From a checkpoint of a small transformer trained on Wikipedia: width 160.
Each number is 500 + 40 x the weight over its row's rms, rounded and kept within 0 to 999. Layers, rows and columns count from 0. Numbers have three digits each. The size before them is the row's rms in percent of the matrix's.

# layer 8 attention key, 256x160, rms 0.142, rows 134-236, columns 80-119
083:504484506518516518506478456414441509524518549511457521511494567505459569453428539566519492503514544475499561482424445456
075:506531451453559516585523518465554495500485485466493481504462511468517614463513446461507459533472496499495542480568457556
072:525490562467493502528457445487518536580518584560439472472545534498433492581416567485529448469476563480459563520486446494
077:474597459518497455550495586453508463488519451465463511535451493521424518487516456506471419518466476478451442553539507508
085:456457507495499514487529454487494427459398487500491598508507469469521421530493534548488586526522502501495485497492467482
076:509517506482493525505525512458488554547537516496508534492509481586452543498545466481544443468488599534486595487461543515
079:529554482567477444517527530564517496496484454507524546505495471601525585446512493469449395481403482508468487549571559503
077:445482469482511416450566413556447461460502438524538489529482503530492507505489470506503518521498482568502487494525511513
079:443470534544519457464606419572484467484446491451532477545513515445525487497552508479496656545511534541536500479531471564
067:462458523528510550537478417460559465512551519461499556462544501523496510543493510492518506493521514516491492467469483530
077:558543532481495459534457547505580507461464512472553506501447466487541530473491426501452431464487543451500448522555506488
092:481486434499501471456423494608457462484534576556449506457537560494545504498525524526518456478455459544538543486499439449
081:560417536532536539540534502448465487499539463508519561469465487487510548511451600410518459504485518533493572467462474466
093:529566575382482523413522522484459515504496483456515500499514516559482476485526522519496472447552618521460549503525504442
089:459502513494410507507499476501545431459405511496499517424543556462527461533521478489439600541522477503527466498478518525
084:543542559480516441515522459519547501500533513516525506509503489425509510518501530474464495459597520538515543507482525531
088:467514488503469455584516492503503515469473485538424495521556531448468490482481509533448533550482451519540509535496504502
085:473467513523558470429561440576514501512526473485486496450434469520551475430523481503510523556517547515549500527523466536
075:473505449544511443494536452499455492518491500528542483595498506551490503559572473496505490458506490407455531411472513498
088:476510555473474558508489460443516541521466503453521421575504522425466527493503452513454544475544492521487580478449528497
091:471465535511489492482584452573456495498480498581476501574510418508507525542558528436529476457498492443500516425460578504
088:501486526500515521503503486436509514540466498512530482521489481472511484534534489458513532526551547548532404512463489462
102:536477521589541512529517531568540548448548473543465463485497511525528541460455571480530498507505449496444530497462476480
085:502511521556482568506500530359484540509519543503463440501473527453443479472469479460454429548521487526538528469475512466
092:469501572469516438583508492493515494505478536476580452478486556546491503468412481476400601539541500504407459472564501553
088:557508583563462555490474427499519489482506492459477510506470517525536427498487453460453559502543534463491530475412509521
097:490495469473537503547611502545580489560501537523444515506488451514475541541489498506524405488497420500482454568529421487
103:564450547440549496526515504488450496571480587483535574475438472544538537500535513498457518500536456524464500541470466527
107:542490505524549468475482590452529569527516569485500462509496509473466510439482469530506554508483547533468490482433498463
106:518439425415497506495559514581521498453512574478407586493508549605493537450518415520547529506569539440498520551465486480
116:563488500497548555488504510490561618504460521518410483503478512461489434510493528501442484544554453498556524540518475503
114:531504447507476469476518544549489478507517509502457535461553553449507535485461492498502559458513512508431467455516461409
127:560463482511544461538473409498457496472508463485481588515505522506481453456519500405462488458588415504497480527501455426
111:589464508490522472452515582488517525503504557522435554502532446532461538550545543521437418461499530500533511536440505556
125:557418505544522496495508454480529542500457548446549481530459485499465438471513531456394548476489416440494466510504506543
121:446486495461564504594463456536548516418478533502522457528494550432520497506582475457477514462464459506493496555494524594
126:494522529518499478547539490486545555503486521553485453502518531523447420461486449586451540440471543468465534526516490454
129:528528471522486526461568507498476445513428553498442483523534449450472528517535491454548496414507398493481475549535533505
130:497462490508455533439554481510570441487504484447490521478504516471493460472449499493540453549524542523532510523460548493
127:505518444507504488447460503533502491445484456479521496515496490468450514516537512430452509529433430482483529461461493576
133:506533468468515464481550460436510527491438417475516531505565431478518506526491490480477507446493564524513539476443562543
129:456472500453457506457453489532526506502437527492509503478498473480488463468536485463533551505505613416467490505534482531
127:612473473469551504544475481440441517517450478526493506528480476534485478530479549457432545464505455512512545457473482552
132:542546460461472589483513489522545433484451462472459533437563477470499424524599427528464485478516523488553482551476488474
133:535524577490479554523557491570512445513545511446462519502510594452477432491507520491457492423434443524462539509488480510
126:477501509516487470518503481495460529405479426459500552477443523474508516495426470487631471518555542481555486496521501453
128:546448493513518453435466464408566493515485464541446445462452491514509449481523523519499521502528485469484536466512541418
125:442529549515559443488485527465527437516461548475492543570471528546501521505455505540500465550515546494464477517451540561
130:529588504533504492480466463499532472492447457436484571543514474542471554439434516564471462534511481548509540492433507473
126:474522557543484446438481499550470493564460594497441544531521432518527501550478527526556516480553392544500586481533545490
128:474492513540507490471538491526513484493555475467428516562482512501506525489585409467515492499429547498503383494484563496
131:531498492450491550467502453552582504459470431468440467495496438457488468503493497516479583568542489522546546496515477551
135:538546530556521530495491516538500580437530514497428450467591416542429503479435468474531521474501557521486495531494525515
135:508596459548526455537551472474472562433513488573545480417489470529558448498525547455485522460484625470504519492462431445
128:514511500521463564507451515495440578537439467392490531505517530418562480488490583513490552516486457538479485452421506563
129:500472460473449508471587414530472510525501524520526465535524442450455489414479449501453501509520482485535550476592404549
130:474383518581545472549505530544497485439491486498534507427473487473475461500424501508555476461458454396471528551493533508
122:468428515531519493543499414479469498475531430480490539522454480516518498480446499504472421441545492497485501499506460492
089:509561487445517495537532496591526491494514488434561460533450540460529475453502434449480509465563497476531459557506498494
069:523541500405518540454498576503536487507465477539493462428515398533503453485513452519520489546414514436553465528558534440
066:471411486476473591526532474472435522517483499498478420536540503498494504505541481425485553452468514531470473460564513490
093:508397481472424606486527511514511539519497552495436448519522484506573452489591516440459504486507425522480517484555531488
079:410505470476484532481496415520482478513507473552504459469442511468540483487525544482447475479495513498493409512447493536
070:536509499510559441452505549433541453490455472455522517458423493509527493484462491537554505530538468469492488522521489492
072:452463490487456526444512430557451494486523507504547537539540498508501451496521533416470483412471493534499410575503530444
074:468586490542538528506531495536560488469479473423528548539410546464481511464441504465562490529564485537466476497553443523
083:445447454424441532481514401507459540542475480553440519502521552459528501443467506464408495478532579447543418471533472504
068:523415513499496547504479532498536572507525446512455501450518485503448462501519499519508506540476432482591584425566504417
075:495525487534491502492514474519546457469439552509564468518416531541564394523449478544465501494505496545471443500451491497
074:524438457428486545490429465558455567532541521523517526392519452445508513584457502543477450446527496485527524488498493453
078:433466544521366479521559513533491467473432524489513553470448512502547478468502493424482481477509524558533454445528483532
075:434447430541483486556548458469542517538499520494515504507447555575482508511463525451523494422519448519498472536501481499
087:419546489552436498461470511516496465442499437471446546441511498561509501501507550459562498518405435496446482511548470581
084:533547421551516497546549511526484565513580527493512428476576480525461512575520442518551417516481489502567493480524513526
079:429511465523452402530437544459506457422461429453531482501523458549483456580550497538502470499371488479456561530512558466
086:428454510504488497484544445518452507480511490541432498435470541456548520573572528445404553594554486534538366390535485463
075:569548507499506529488444492496469613528593508503450482509527508508477500494489460536518476548577471535491462522493430501
100:502425540495494519480522593551478458479499489474455547514479464464542440447515473517506497624505418514485433440549504517
087:512458451494474483509577529509470481469507469553509471539517545491526429491556488516505593461441511505491447547516504478
100:500429522465490527478535548506427494464483514488548521448494456528553484362489516492476545476522547514470496458545496522
072:535506503547476501518505533586445485553546527582491487495443491527510530467496586448489488530558440501509546461512519424
084:487458495489447546481530449540481502532505506571464431543461477488492508521463609452461553481516486543504480434493540506
086:512473507501388499465480474585477459509473459459605534531519512522518462510513485485443540555506542511497409486542465517
091:489520527435499496498490427560493501447484557587513527484503608479541517480482497445510472524508502454549502483461497471
075:511608505523611512527445473502531412477470496475493514480433496487489482522484527475518484553486560478516489491508472518
090:456588480476499517582508495459481575478480502499530548508562527427464530444460453601471515542443483553493539524497514528
093:510547455581518497477432470480511483426570465499483481505434506561531511523457489500525479518522570528420487522479497519
098:482458520496583551526590544511492518472461487453532515518578491478483519486430492517429533479549554503413511472496512470
088:390519550524442498442468448549479472463471528510567493466492510509458537397533553520451465498467513471549464503505553511
094:591489522563477533505477466472498517540511483455466514513486479488508512438528570462510502491514483416439469450464438509
095:508509439498530422526482491466534504538484539541530541492467511515506511567547487489555508394580551507495528473516423539
108:518490465480481520527566437562558498503487583536520458554501501494459469549526522484519461461496585576507495520509521433
115:553485475484529516455507522471532516567483446483517574488467591486457562516492532520528506516469522502485482470465509430
099:504490465482426534514498490493558485537494531467529541470516496515501471543460478499441490519539459524500502524481517569
109:479480522481479466493520435500546463506525575524527508479489555515546526460490516466469534455636497456524503488469511524
104:462481543559535567500485542456492488499510500490553566502497502472496507438547505547485517516521497472520505547465574576
110:518500512549504442463483516518511462520471507510522482523478498500508571470547497411523520533444536453512514451616463508
108:540547507559479499459545483580499531487497536522444432432553512461454476444542494527500488488511519506504494571530555525
106:501518474506510522489511545503479518511565435512542419452549498482469483517411515503493484527514519471451405490531496503
118:504549464517467548505524469552561526441558518487457451537484586480520437510589439583451496451473527445493473526498473519
115:528502545469501495603499474568556554494532491527527445486420500460477456436473486469545562540473471483550466494545459551
120:473502434504539557536596586470454501489502489462496464411491584506470558439472489488466494502489438469507568531434486433
117:440540453544473468547462501447464518557448506464494503552493549487576479452471473529532461515493475505451519407491455466
# layer 8 attention query, 256x160, rms 0.138, rows 135-237, columns 80-119
069:482484493589468550481398483529507559406437518433469479515439465513506492547518502480520499494422421538494537583495475413
070:470496446479437479486461513516505446481463498492474564502507476438474469451436524534468484533528528567529476496550395525
073:478508440534508485446414512416499500467461530433497447578483447479572444483526522469491541505485478481522581543498406461
081:550505500467534507609512451468464469591590503518545455481459563530484472433566528443522356542520493516488485484511539487
077:496485529497481469546443550545537453515479521514495469509496473418543487431482506518500534548461484495533477586471461548
079:446514473522478537481495522531525499434470514464471472544501510433518404515500500488571497506450510498546537499483468501
067:568519476538436491532529509454565493561522531425578517588581477447509473513529530550491458533452503449403507516492506463
073:512501505533498497618495561498443453534518524505525494560458534529529488526570493482532433462474464423473549429477537543
068:547498494485525579592541476481408490559526530562515537451383504521557506520539514497481520502606478509534460439498522504
084:435614502471461478501497510522480490471545476534496436515545533518493359495483481548465536497493421554520509525446484545
090:505532469486443491502529513409541468516534524508517484457561528506460417598423532528480524527472503501548476505442506475
083:517388552503491560464483511485488506455510531541422473477509523493414515499521451601487500415482527468564511553497462543
089:484489471545514447518512560524504515464500454429484461515516522586497499494556514502477515530445481565459592514499556559
078:499442523509523455494486521461497421490514468522464475503497470501520464508437460485532490491504422500435456444481487525
083:494501476471551524543556521483470503566555491601462489484483556506427529479442436480560495492488509501485440466472590502
076:525539505499539471445515539489527490513526474516459532460476445470481543428401427528497520504546472530545472516492379553
088:473558519489402460553522469469461414563473529517545520528484503518449455525513520523518532425511503431410579528532494448
083:510544509541490425531473466526444414448473525464500481579539519536477471504538543466487511512513587552510559542517456534
076:491430534459521446540496541569499561471388504507495572468495491534512456503503503574569523555465543500482483474536492537
086:537485454484563527527532546489540526526471473470532491535503518510539509443525461606432525528444519477461508464553504507
088:495426479440509512473489523498522534532520491504531529431499573457437472481442407525455488513515479534454515500538616502
098:537586489428504548523472498472523546553486548534512504536370483418540501494530424475460517551519527456590448513470489492
089:496474490408542528557428541490525445516448497505462503398483498473543510523441450555479482536501545449585492542497443570
088:528541510558493482483556506536484494461514496471460495501537517504481533500531493521500435512485598516484570505544508538
085:527457492461445494450521512542431550524477472517471448487508517490464570529522459611535576507555483483593498533485516465
095:476548572520443505529472520537508552491415506451500465486576564461511462465478518489530488447472411470437534543520555507
100:516519462534454581438454511460488521466462504476511408582474608455513431471494513521480511494509481558560525487484447465
107:459533475527525587491550463509428444456496534463483495522478454475483526517537532495478547475473576494583561524513504496
113:498468443515464488509497472543545475435424487532538552521511519568468446505495534498493528519541528535510493458527556501
115:506511532475464475527484453474498499469532444495471526509459485474467506480513437437526522509484449543396472512446566503
113:492514465505411421469537451497432550489570502488491506532524462500539476515552477501602505532494484548477538569523515470
107:533508538453504535479534475513505498527538451495499507431503479532525506509431523438479459509454490452558464513491502480
131:504451448441546472518486580426507507499433569478524515489527519496570501532561483523573491508475511551481516496524467498
119:529571485496502460523530501517519491518490503556577421543457477517496569555491537531473558452473418475520538456484519503
120:441560474502458436484513554534515525491453488482452566519553502578494541494470518502570498496522492569525455524491508548
125:493530505455534493543453493486391466497574493472473563514476516492467482532525481476452535513520470517520491520481493477
115:489533465471521461521528527487519513477502526506522510550502453497502596566500504471460424531547429462555494481483518546
121:478548530522469496481488541440508571399449506474480524475431550477512513488481462497546518485520499506517597468460423545
132:476516480525527490496506453468488597468451473498518503508496492514515539510520548488495460521455455436488542542489503525
128:512512531480480504518559493465518493529487533456512554447574483489481504524433495535466548504472530530487532514457562521
133:479514534456483446451423511501468416469482522509462494446547450504484503533533543466529466479496561506499539544548391443
122:556493488552502524514462486534501513482464510523493478572540547460528533457443550548500509508515486541493541506448540485
129:549440486472527479559552508488511505520456479501524518507515578532451524474447448486510475463540491513611452524449438543
127:478534463526531501474453478514427482468514499509515508463464519491464526521477516512478501555528482503460500441557464522
124:480462456497470495480490512505506498456482460478460580576380551571506507482431457476529498526497520520505460488551416550
127:528479510494521494475500513544530539467550500421505464540539496461468466503484447492555531417470538507516475531511541439
121:534417511514569520501557562463540417453486526544426544531543540497566519471516478480542568466579526511561534523543491532
119:532521428426494535534413472522466549498518499491457536499477469500539520536467528538563475453458495439471546453481490515
132:469511601413550480485522506486434495522444560470473504554511457496487442482494534471556519449426444482499523503514503463
124:446416524474472457501570527463515495495528395459463470511534469492457518513493500436504468480544464458484556462501540439
128:493511562491451448576473506485567550485528496457443564413491493475501501451393503500553525517518475506533444481515452553
129:468525520518540549503468461516436492504529438541548484497468504533453533387446529479538428435474442497528499522543521482
139:502585483525532508492482503507474603429481541525522556553561542563574429465449482417453498478466461530472442511484411438
125:545565484482526516487500526413439541472538493475534552491486485439508490536485521521474459528507466395466510528467507539
125:519516510494568513543546561504447543424513471457438511447455493497500485437485567568498507528477443535537524548486548476
132:470430553510558581519432474515487483480499493531509596456420461522546474471527469473490497502489560472483545530501449501
125:516486547533494490528562515458474454474457483420499552536461528498455493532513497586471431458558513416500442525475506468
085:442496524460416437509508436482557533495420382495474514495489543573519512519502521504528533461483483510511459451541452482
077:523466514530510527445551462500480445516529573493504488520572469468494529542479516447483517494504555526516508526500551524
073:521504479432502501429495456487568498478445490524477533484512513462527494483415460537585491573477500516495510486512516560
086:551534443521566467393525438461566514434520467505543509501497522515504521526461439479531491476510522553551453515552433526
074:550523529457505446515535456489527510431533464461541505537475444514558461477512399445507506472527446568560538500539394504
083:469513450516488519560474557560506475510497512481498466538512495480488411423563529486457485481446491497437429521508558521
075:536516500479574515497534539523552530430413430453514453499474465516525589483517464532557485548526530555527582518496408464
080:475461535512494510544562513473461552477462547482538417560493483478511475499555557444428518466463417489468463473511502497
085:471449541499523470538529454443576465484509467536478453478499497517528582532428402541569519472503457571495557476488437553
076:497472479497467562538491534458548484489500467511474528531519387438587522529496417509523488509496568459438469552523522428
074:492511512504523506454421450435451526529546442488498493486482502489510552541483429472549455544518428484441546468523594532
087:537507489491450473512529496431512532465471408513529455517520495540535538474476486470561457472550437531460578535461514464
084:515538524454565527489471435421491537519519526509499487479463546525512612468464451522522509532444466534519478506445435577
079:508496496465504479461470472510482464463497435506513473439439496521570567499449437530575483523567490528558471556444441560
077:498485527417449482486519500492465460460517527431545492450506517493564384543485476571490496590543465629512470440525432502
084:575456493481425489481454449535504505525481527546448465501472436469469484505485527528508577441555581416502465523527507488
085:503504497524529514504566562511475507513561496471516530490476576477498457475513574542378433428507517455458510488514466491
085:546504558469479512479484405534471558563543560532456459543465520536542580474462431489558527530545486473561545516539508546
087:509426526521501489482529583519560481494485450513513474462543486460547559471510541448515591479495533565459423512530518480
089:540434541496467522517486496446559495511434531517483447547489464477573453538454525522484606472418499454392516530507549424
087:479531556526565512493489472518513505507531458533457511426484502500519672514484566537546443475554575500546517471473508535
102:512484466451521578574557458477521434549464498492465525529456502598536535545421491487466464484528424535534536523518515573
073:461457536442502498483520496465501505526479504543471448580521468476503601571506464434482474495445508507483523500507558488
100:551423514421492495447509425422528530517568519507536521433508494543518559448470434494587449502512478491575522551524483542
082:524461513517512456480517492574492503442478535496496514531492563478455486479574490608452388488487511522509474522491508510
096:528509485537534520439493432510458584561558503485496505489467530547459519429456462497530501451505497450585505489502446545
079:522549525497526488523472508541442569456526460479540468516494486471450525476576552516412561546549484471493544479504553560
103:477506469540449419527542487632448478468486523504477523528562495510402482462511530473439493410510484495471489480541534542
096:520584472531495552501489511479408525475511573517479490460445583486495472442497582502526522502497492505499528468490527443
093:566541506495463608473491504507513459474483464526457560450481495511459540497492519472498453574460562536599499517518438520
092:529570455499545478530477443483469573441448442523483496492570557501481481493514538532470518596468457444433497489512474456
098:465552525477514527510506524438466511498585436556485508519480483581540508531538464449513494470520443562566499533503499498
092:460481506486541511515544496543561488483549517543491527503459464533580445496420458479517529477483532547576495516528481392
114:500529484481459549509486452452542527550531562457458435500470484475433445435452454522558546490451450511534509527478452444
111:501523474520449478532450551520569506506492522408471500512564474553550503518496507532469491443498466478507560538542552477
096:465480508552546473558496529541573435464498503510506469472496464551525455481558579497456542477534614513481482457543459473
119:555467480473418523483523506420545461475498544406454504530472482485484584481509509568508560501480504597540581460469437457
109:538456499473556544446488469384554548568567486503550527516462484555558536519461441478531434492491503509508462475530504496
118:479510499520447499517563514496476480533519458482477500508436495481417536521621470444541508484486469485556540503481564510
105:472528536498573495523548510494523490513558485475537454415533548492447467484445477535517561522502391454511473512498508581
115:463577413549495502529507582496414516449507454501498439462543504531487456448575480540573515470475445590476519536505544446
117:549494460516518454450545434596436517506544469458522518523481530521472519508533449486504508442488519529512482521520528463
114:517576479494491497492426515508486597476606488504554585486440486501493466477516507482514461585460443483476527454544414536
124:487579396455601501527603488459493515502506487532535484528488583504499562530473461544500498509456461491458542513452497515
118:519500495491567466503500497462366488575490492480483468477486451471468522531525488594586527564489541485521533489450588403
121:481499476535464505488456554530541517542455545519533504495487536471487483552517490430500554460428476523423493495493516575
# layer 8 attention value, 256x160, rms 0.181, rows 128-191, columns 80-119
098:571454447497532455420455525454395516548479526500513496427531406493540473466550471443539542445481500465536441518527501429
105:506512473551534464499514579549487381473468491508505542550431509555559470548502525488496432533463489433481463549421480553
112:601517503488556459543469506514457522433518487488509518522485486382509480607475529509529420553536524502521483550526471456
109:471530476430488457468484558501513489533398449463506494466456515509454464479519453445545461497462504564467462485552507516
104:517471528446491511429481396476468470547558472511468493520413567429435491504536513542480467483504523497422459485476527463
108:533479475536479461521485504443446501462489513525488443515497506526495539553498517492464596493433498546540470523440544491
101:531521520511536552505515505493495519469458467465492429492487482538503470537509556430602509530558555530528462477522471501
106:463495511485486561488517558499480466494471481513518539490559511435573473471442487542538477493530497490444474536546508450
105:498503452535450562456515525539541424507453574584596500440469471517502529551494419574490512519524522505458494448519480506
113:485482494574508559438574561542469534551462505514506518475537506527457507474544513476498528490533572502448482457575533475
115:489484531411465521556488430563508527427602481493512523473472514515548482540510434557461553458516512489467531568480512457
117:460451517538465469447472495493464415549514455464497457535549566488492459536518523526508439572577509431468520523495462566
112:429549505499513532517461490531489527490503449454514481480486534518489456501501512525542458456554549483480528510455464542
107:452460470473472513419513588529477570463467547526470541504549496455509443508477538536468418511504507532479447546580525553
117:576465467451562472461501490526510475527511539475549465483513518440477487465447513536568461463545510540539418513458495535
100:447484536452535441413525524500494463481553572497484545385467484429537500470459541475457483493453522448565397500517504480
107:479568473416545470487481543550546507529474436479543440571481532470509538494551529491525482483530510463507515512564556455
097:522516535516528598565573513466524481455464535504538519532475560457505463486510491518511404473589482534548502490555508517
107:510501522535517502462529572539516538488486489454518529453459467551478513473475507497507485494492547465544525498444544455
110:444434529479535521460562459460548556497500502603465525493481488466487506413552508441585520470440516518468542488447494582
106:537611457496530522516475455628541451519517490549475480441482450530425498517433534514530497523490538501506544509627519505
110:531553534462467550506555525504472460484467481527511527523481512485469521462513507495502490441465494525538533474523445487
096:388517507433482493507530477478546530532519521526500489478503397490456415443531526589510538461488498505505528436471574493
105:462456445428441524551495534518491511541469481539474482485432453428563518526528533471451407425518535514510558502586600515
108:467498473461464445523482518505437488551495538416469490588507497497468545547519494449452536453543527514485516511478502495
102:424504490507481468502494548506488520525454503517505500491481552466491490429524480512540492486495515415546529410385537563
115:493489472549582609501488493477483445480482516488520479463431503461607514499544458471530399553537428525532518533427539502
096:442518446542452497518470519457456489463475569484502463468536454540481475534490553536505512546541532547442474494453495465
097:449529487554501543420451476565454459501467580512453506562481468508480548477493490503508465488541547477488446530440531443
110:497565529494516476514568506444545537452439490454524580456499511473552474462487526508407492558480503523491521446498543483
105:487537475608566472489526543483471443500454555539490575480485514522472547435537443567517483490538479521547519545554526480
109:563451514526518440527473485482528420569510499543485516523506620542564477462479513563492529489422599515497447454514515523
104:578528499527547459544431497534471513554462525584445474539514493551481438444491436528489479562551534472506517515475554548
107:481538496506479496513480521496523472490570552479451474430527443534449470499530513504402532467578480459532471486582500452
105:471472500582522483514442456479514518500460510417468478406504505529429515532542477500547535524466466548483453477582537519
101:486489467521493495500451496504533554578425546505450562450423485436491514494491492475427512536502499504499449507460469442
102:540523480446437547470510507500478482530574562553520576560485491492516522540470476438432535486518514452546484514494513428
108:482532542492510483547522482543480524448536550534478613553530557505510495472500496453445498460464460564519476519465554522
103:524485429547453525502498530477481592464562488511417544462503506451531528514497496503511550522532509468472451526505502522
102:497508563513520577538542590505524473512496491448503475435489486523467483530485522473548461486544465423568476380467502499
106:592529531545542557521521446471497511540538500494516595486548526510533432431512451467453543506511499532396505549475470577
105:550527517491462440509555462437508470484447509462499543490485530500475484465507527485416447482540442430506493573504523461
106:555531517542520550493547544454525419481467554503459560501499554492492483480520506446519517481491511634532533547532463552
105:494529514535461394476508490495483422519513488478486361465450469501571495457520498548539484473605504516504474549487533471
101:507476491522481494473510450509494532482530477537552508537445493356554483474484474465505481531414528469590529505432500468
110:536435519521480431470506460514530481497538508443474420476592486518523515369491501484492484490560475554507431508432515539
109:516504485515515514498551551524495534492486477552495522518400526551501421532479483476518479545512500491487531559508527507
110:515519548494511580414511481492515481496497485459480463482459539483563466521531536497469582485519601498594505384472557547
108:526516524544496446474453467458519525459587530491527532470514451504460501522441490514520529481688461509517465459544551499
114:428521486543537467497509489497589526479490542488528511457464482544474472486517498434542558541577472502507543556433515493
103:483459521512427461539534503443549485465510481540464481448473561456512477503489559451541468512452489551461515421471442490
109:469523477453524453526488484439549561500503445570435503515554499495478545499461499487515483410511535475510517520527428575
109:583447518527594528490494502518500460502438493444541439484512553560515495511502462456458514518499491497504474451524486427
105:517542459515497499528435434521493535563532502513509447505477515495478521492445444460522483504552485590452520486433483498
108:463511486478489527428475431559491550496422516463521536553507401535532505532499489455502555527603483449506470450433494538
110:488514522484514470483521454530553526586453541441433430447549430536539476469480533467449483487501477511519521583529465506
104:535497515521502490562575456493429508572496508435395527464488401513607519504533519534472548513489532426493465525503490480
106:408489461543478515494500592478478491501547524508548543532427431569478435506485467462466525496500503507538545486440516504
104:489509501568475460474526496538506488457493521510493521587486485493450466500504492461561464517543425561536495487470514549
103:498515581480392548546528519478492494490534471504534501551409487485488579503516398488431499526558468482442451501515541465
103:532493474537539418427504469512488576513527468455543545515553491426574510573480542497422449503500481472532497500424487525
100:472486450536449363545519505537526434490468483549493482453496492502497523460517543410520457597461511500517490496496516483
107:491501549521629479526521513459484522414526493524522487500453497515549530510469485550505485473464497516490518381473508493
104:510438452474470523558499520520503452411558447530473500457513494438450481463531532436525522515499475455468516486546541486
# layer 8 attention output (transposed), 256x160, rms 0.168, rows 128-191, columns 80-119
095:528509580581549482499544500501513464487459452525537506486493546513556571530420489448507510568459485508463565464452508470
105:577466484483474499498431532502569583490445554512519472476533546498507528510497483491564611502488527539508599497571541496
111:491531510422516564506497565562564554554484541563510510444526465564550494499444453503481465443478507523487469510511464480
109:572524497559524495554534502602506444490520564570572494499491458469533536467502485491520482493549564487551572503527507529
104:472533455456469533575469488560439492499563482492491523437565479489542506461448512472622455565566465499554491521479557564
108:507471560497497444553501476534532530532539487529597511514537477514475383509491518448504537615420451443481589515524544457
097:581547501518459473484476563545528547529445467563450564490509530511497513499577491506461403485553472461512539477459515492
106:540514463457477487433511514474475471518516576403502476534437528522477529504500508555505416471487421551524538445512485464
107:554501564486434496470516456460547537538522465463503475536529521543541534524504508467457523508529585600418458484523433496
112:469435495631462501555527493502500493445460451466434512504482490511493560496409571525536516473475495472515506441509500444
113:535496561515506539507445521483497467507458509487512478564554513476522488539537503589559503555483581511545471451520517518
113:526545483500543533511522467434529545521521519532419552585513475465520520425516473533523516486489491555508509501550519442
109:456545482499498532513514529506544516473487458543532530490535451508515525524467480567546603523435572538532558467510480537
104:580474540453523544540522542457546484532506465572431436527476457420480542522540476482555474534464504611493497496463486377
115:480520467497470465442468522527465546459513480440505580505529499402552525503479456507525484544501591440467467461557497503
102:508546432509579528474544463525501466507522486502507491535518487483523539528517445479424569578552506516430552505469469557
110:569476494598465525522495491468481452509513543538474481466576529543432456507504479476506453563510545526498478417563513541
098:472520425435395441565514509557447552478478419568493499479509496512493457476518508497527464535533483538465465456491555484
107:433463575526546542538506573407519388431506528547472483489470471494442493566436501562500514522539528580460490487459471506
113:575497529478492482482461478530446441448541509529497497540511506587497563499472493477463435488524462513550479499457509552
106:468509426472574565472470544518560540494558518505498464533520546530528451478560496480457438451525604532476488486465484520
103:464570500537544517466516427484518507480513561493498434460506444424484515559494469492432399508509485464466504505498522529
098:573486524541520517515503565518472467509544507496481481564482537459555503532459499486575543410521464482549496481493485495
105:567574411467624546511529437518464495563440486488491433445489492490477510545494462558458543532539522502543416443521436541
106:470483515468562495474446508461576501496468454535429463472513525500587422474497444492514513450470431427462508542493491537
107:567498442543441499447526448457516512439474571464466465449513503515489498508459504391571514443424518522448502497546467520
112:461472570478538477525468542546462614504409511473450494486488462473486554473503504582550470491440494506513521485511550543
097:576530445486519538503525456504430508511446446509499545533511510551588544440516477533525507466499540491437549532514493456
101:531530435487451479588498520501566521525547467397452462472500481488515491472510543515550516383482449503542556521499497474
106:560479470538519442558509551528470482513486509495427494495505542492485466533536391466474497418531577564534524505532526518
103:499489483479510569446525564512543557481546493457464430538457452456529487440488482487510493443443526479514507472494516466
107:565535524444465449504437514564501564436415503448510439510497442456430491482514421487497452553558501457499458550482503477
107:437477513473475470476455498495483526566388503548511486504473536493487474538503542424487529465519471430459490468493454525
105:494475476505556517484463427569534540543533454480544590519509560511544510481573538445507545494454502528455462480400549492
108:464440536416523507634520418518478571452485522558521496566513518525542437496543535450425455462543445473580560496490469473
105:528570458481532466496530512553493471518469426468550449520570494455554441555427570493457488534478535507499562439547469506
101:448518621559556530483524549508551506499602488430521407498462518466483505442464515548430465478470513522430493519477471568
109:456530500471507481477587428498476488497523555541564430550493468533525517550472528475506500463508577413414530488530554565
103:509478564527498436447462479561492506535514419487526517509487466527457530492516516529490498514539547570542421491444533461
098:433487510466454512440525436502441492555491455568555533486492562508479506503478502482476431511519548528515517553575536518
102:564484530475552455496464505499543415452488570495574431556538440437550584519460510460564499528494535478488452505497563505
105:436475460461518477442559505494473530496537454437498473417456480411568542493534455452489544468478488504519478430504541587
104:418516512456480490536480548537413513504478532566464480521417503495462567535515505443444431454581508501533518481531504523
106:473541471512524510507432511479468500496500488492488561579480511583555498507479504416492546389440531504462566490504461476
101:527536502545445477565449545403522514455505537487474482424483557553509544483436443538486476453502496540418510520587473537
110:524520450455552563458481538473485531512549577555503523536473444503526547446491522481468497500471447425447512512494547441
108:474442506431466520460476486437469473491532463521519485426517496529515499477489450448445517472513458498546504442492495459
109:464553504594549522496458562467437516509440522401475512505543441505516456531516515399481460535531503513505520525582497523
112:471503499457517552520490473478505472500551483498534508438432523485508544493498543467451508455378478481491498494455418517
113:537541400454522459497479524486523494490516437471456481487503520507470485514515477511496483464396521465519514496490427471
101:475483530464523519476504438456449509470473550455505501570496494445558476514493525438553520493486513509506468471557500459
108:432478460566508522491453490582522487528500521589474494435438469527485542453448440507496488527437538468536483524482560457
108:470475457489502483446536423501490498527521528454508525539499479431556469468477564545416509456507462519590510493498467522
106:478500505502526460464485555504544483495590478516484500526528554491517483506469434572533488477505411435592447462569451504
108:548489452533457510484483544509508446430482514502484584436497529453514430476455546545473458437467510544484478490467517519
108:437514466490602463446468491559512502495412540558507459559497495456487572532552500524493571472468456448491537458515485425
109:487512515422562483484527543496456448436542518428553475451560495506409456580468499442473524487463518459520599564476498403
106:547563476519448501532570490458434468473478551470565467454504541502527552428487505501475537487452510512516503510505515461
104:560461447429486507421508516439528486509525552498494485452508438541519481528526556475492496474512445437508575445455494482
108:553496535510463621493485486468496518487473454464567495461503502513485517479447586494537549531479509496514532474525420518
103:457541501520457476519503506571486520498548501506446516448510478478444546497447488478475489464497484566461522500498501427
099:456521549496492473523485521456458552481521492579469474525576504530561457517542496460491512565497548510513515484452514518
114:470486547481480450528477466564540486561464536503469543512481509524455444534443417448551425488501510531507549536546485539
108:487510518467522523414495446489416437514530507439475529572498479526450472500472490546516430505526537551481484487481479549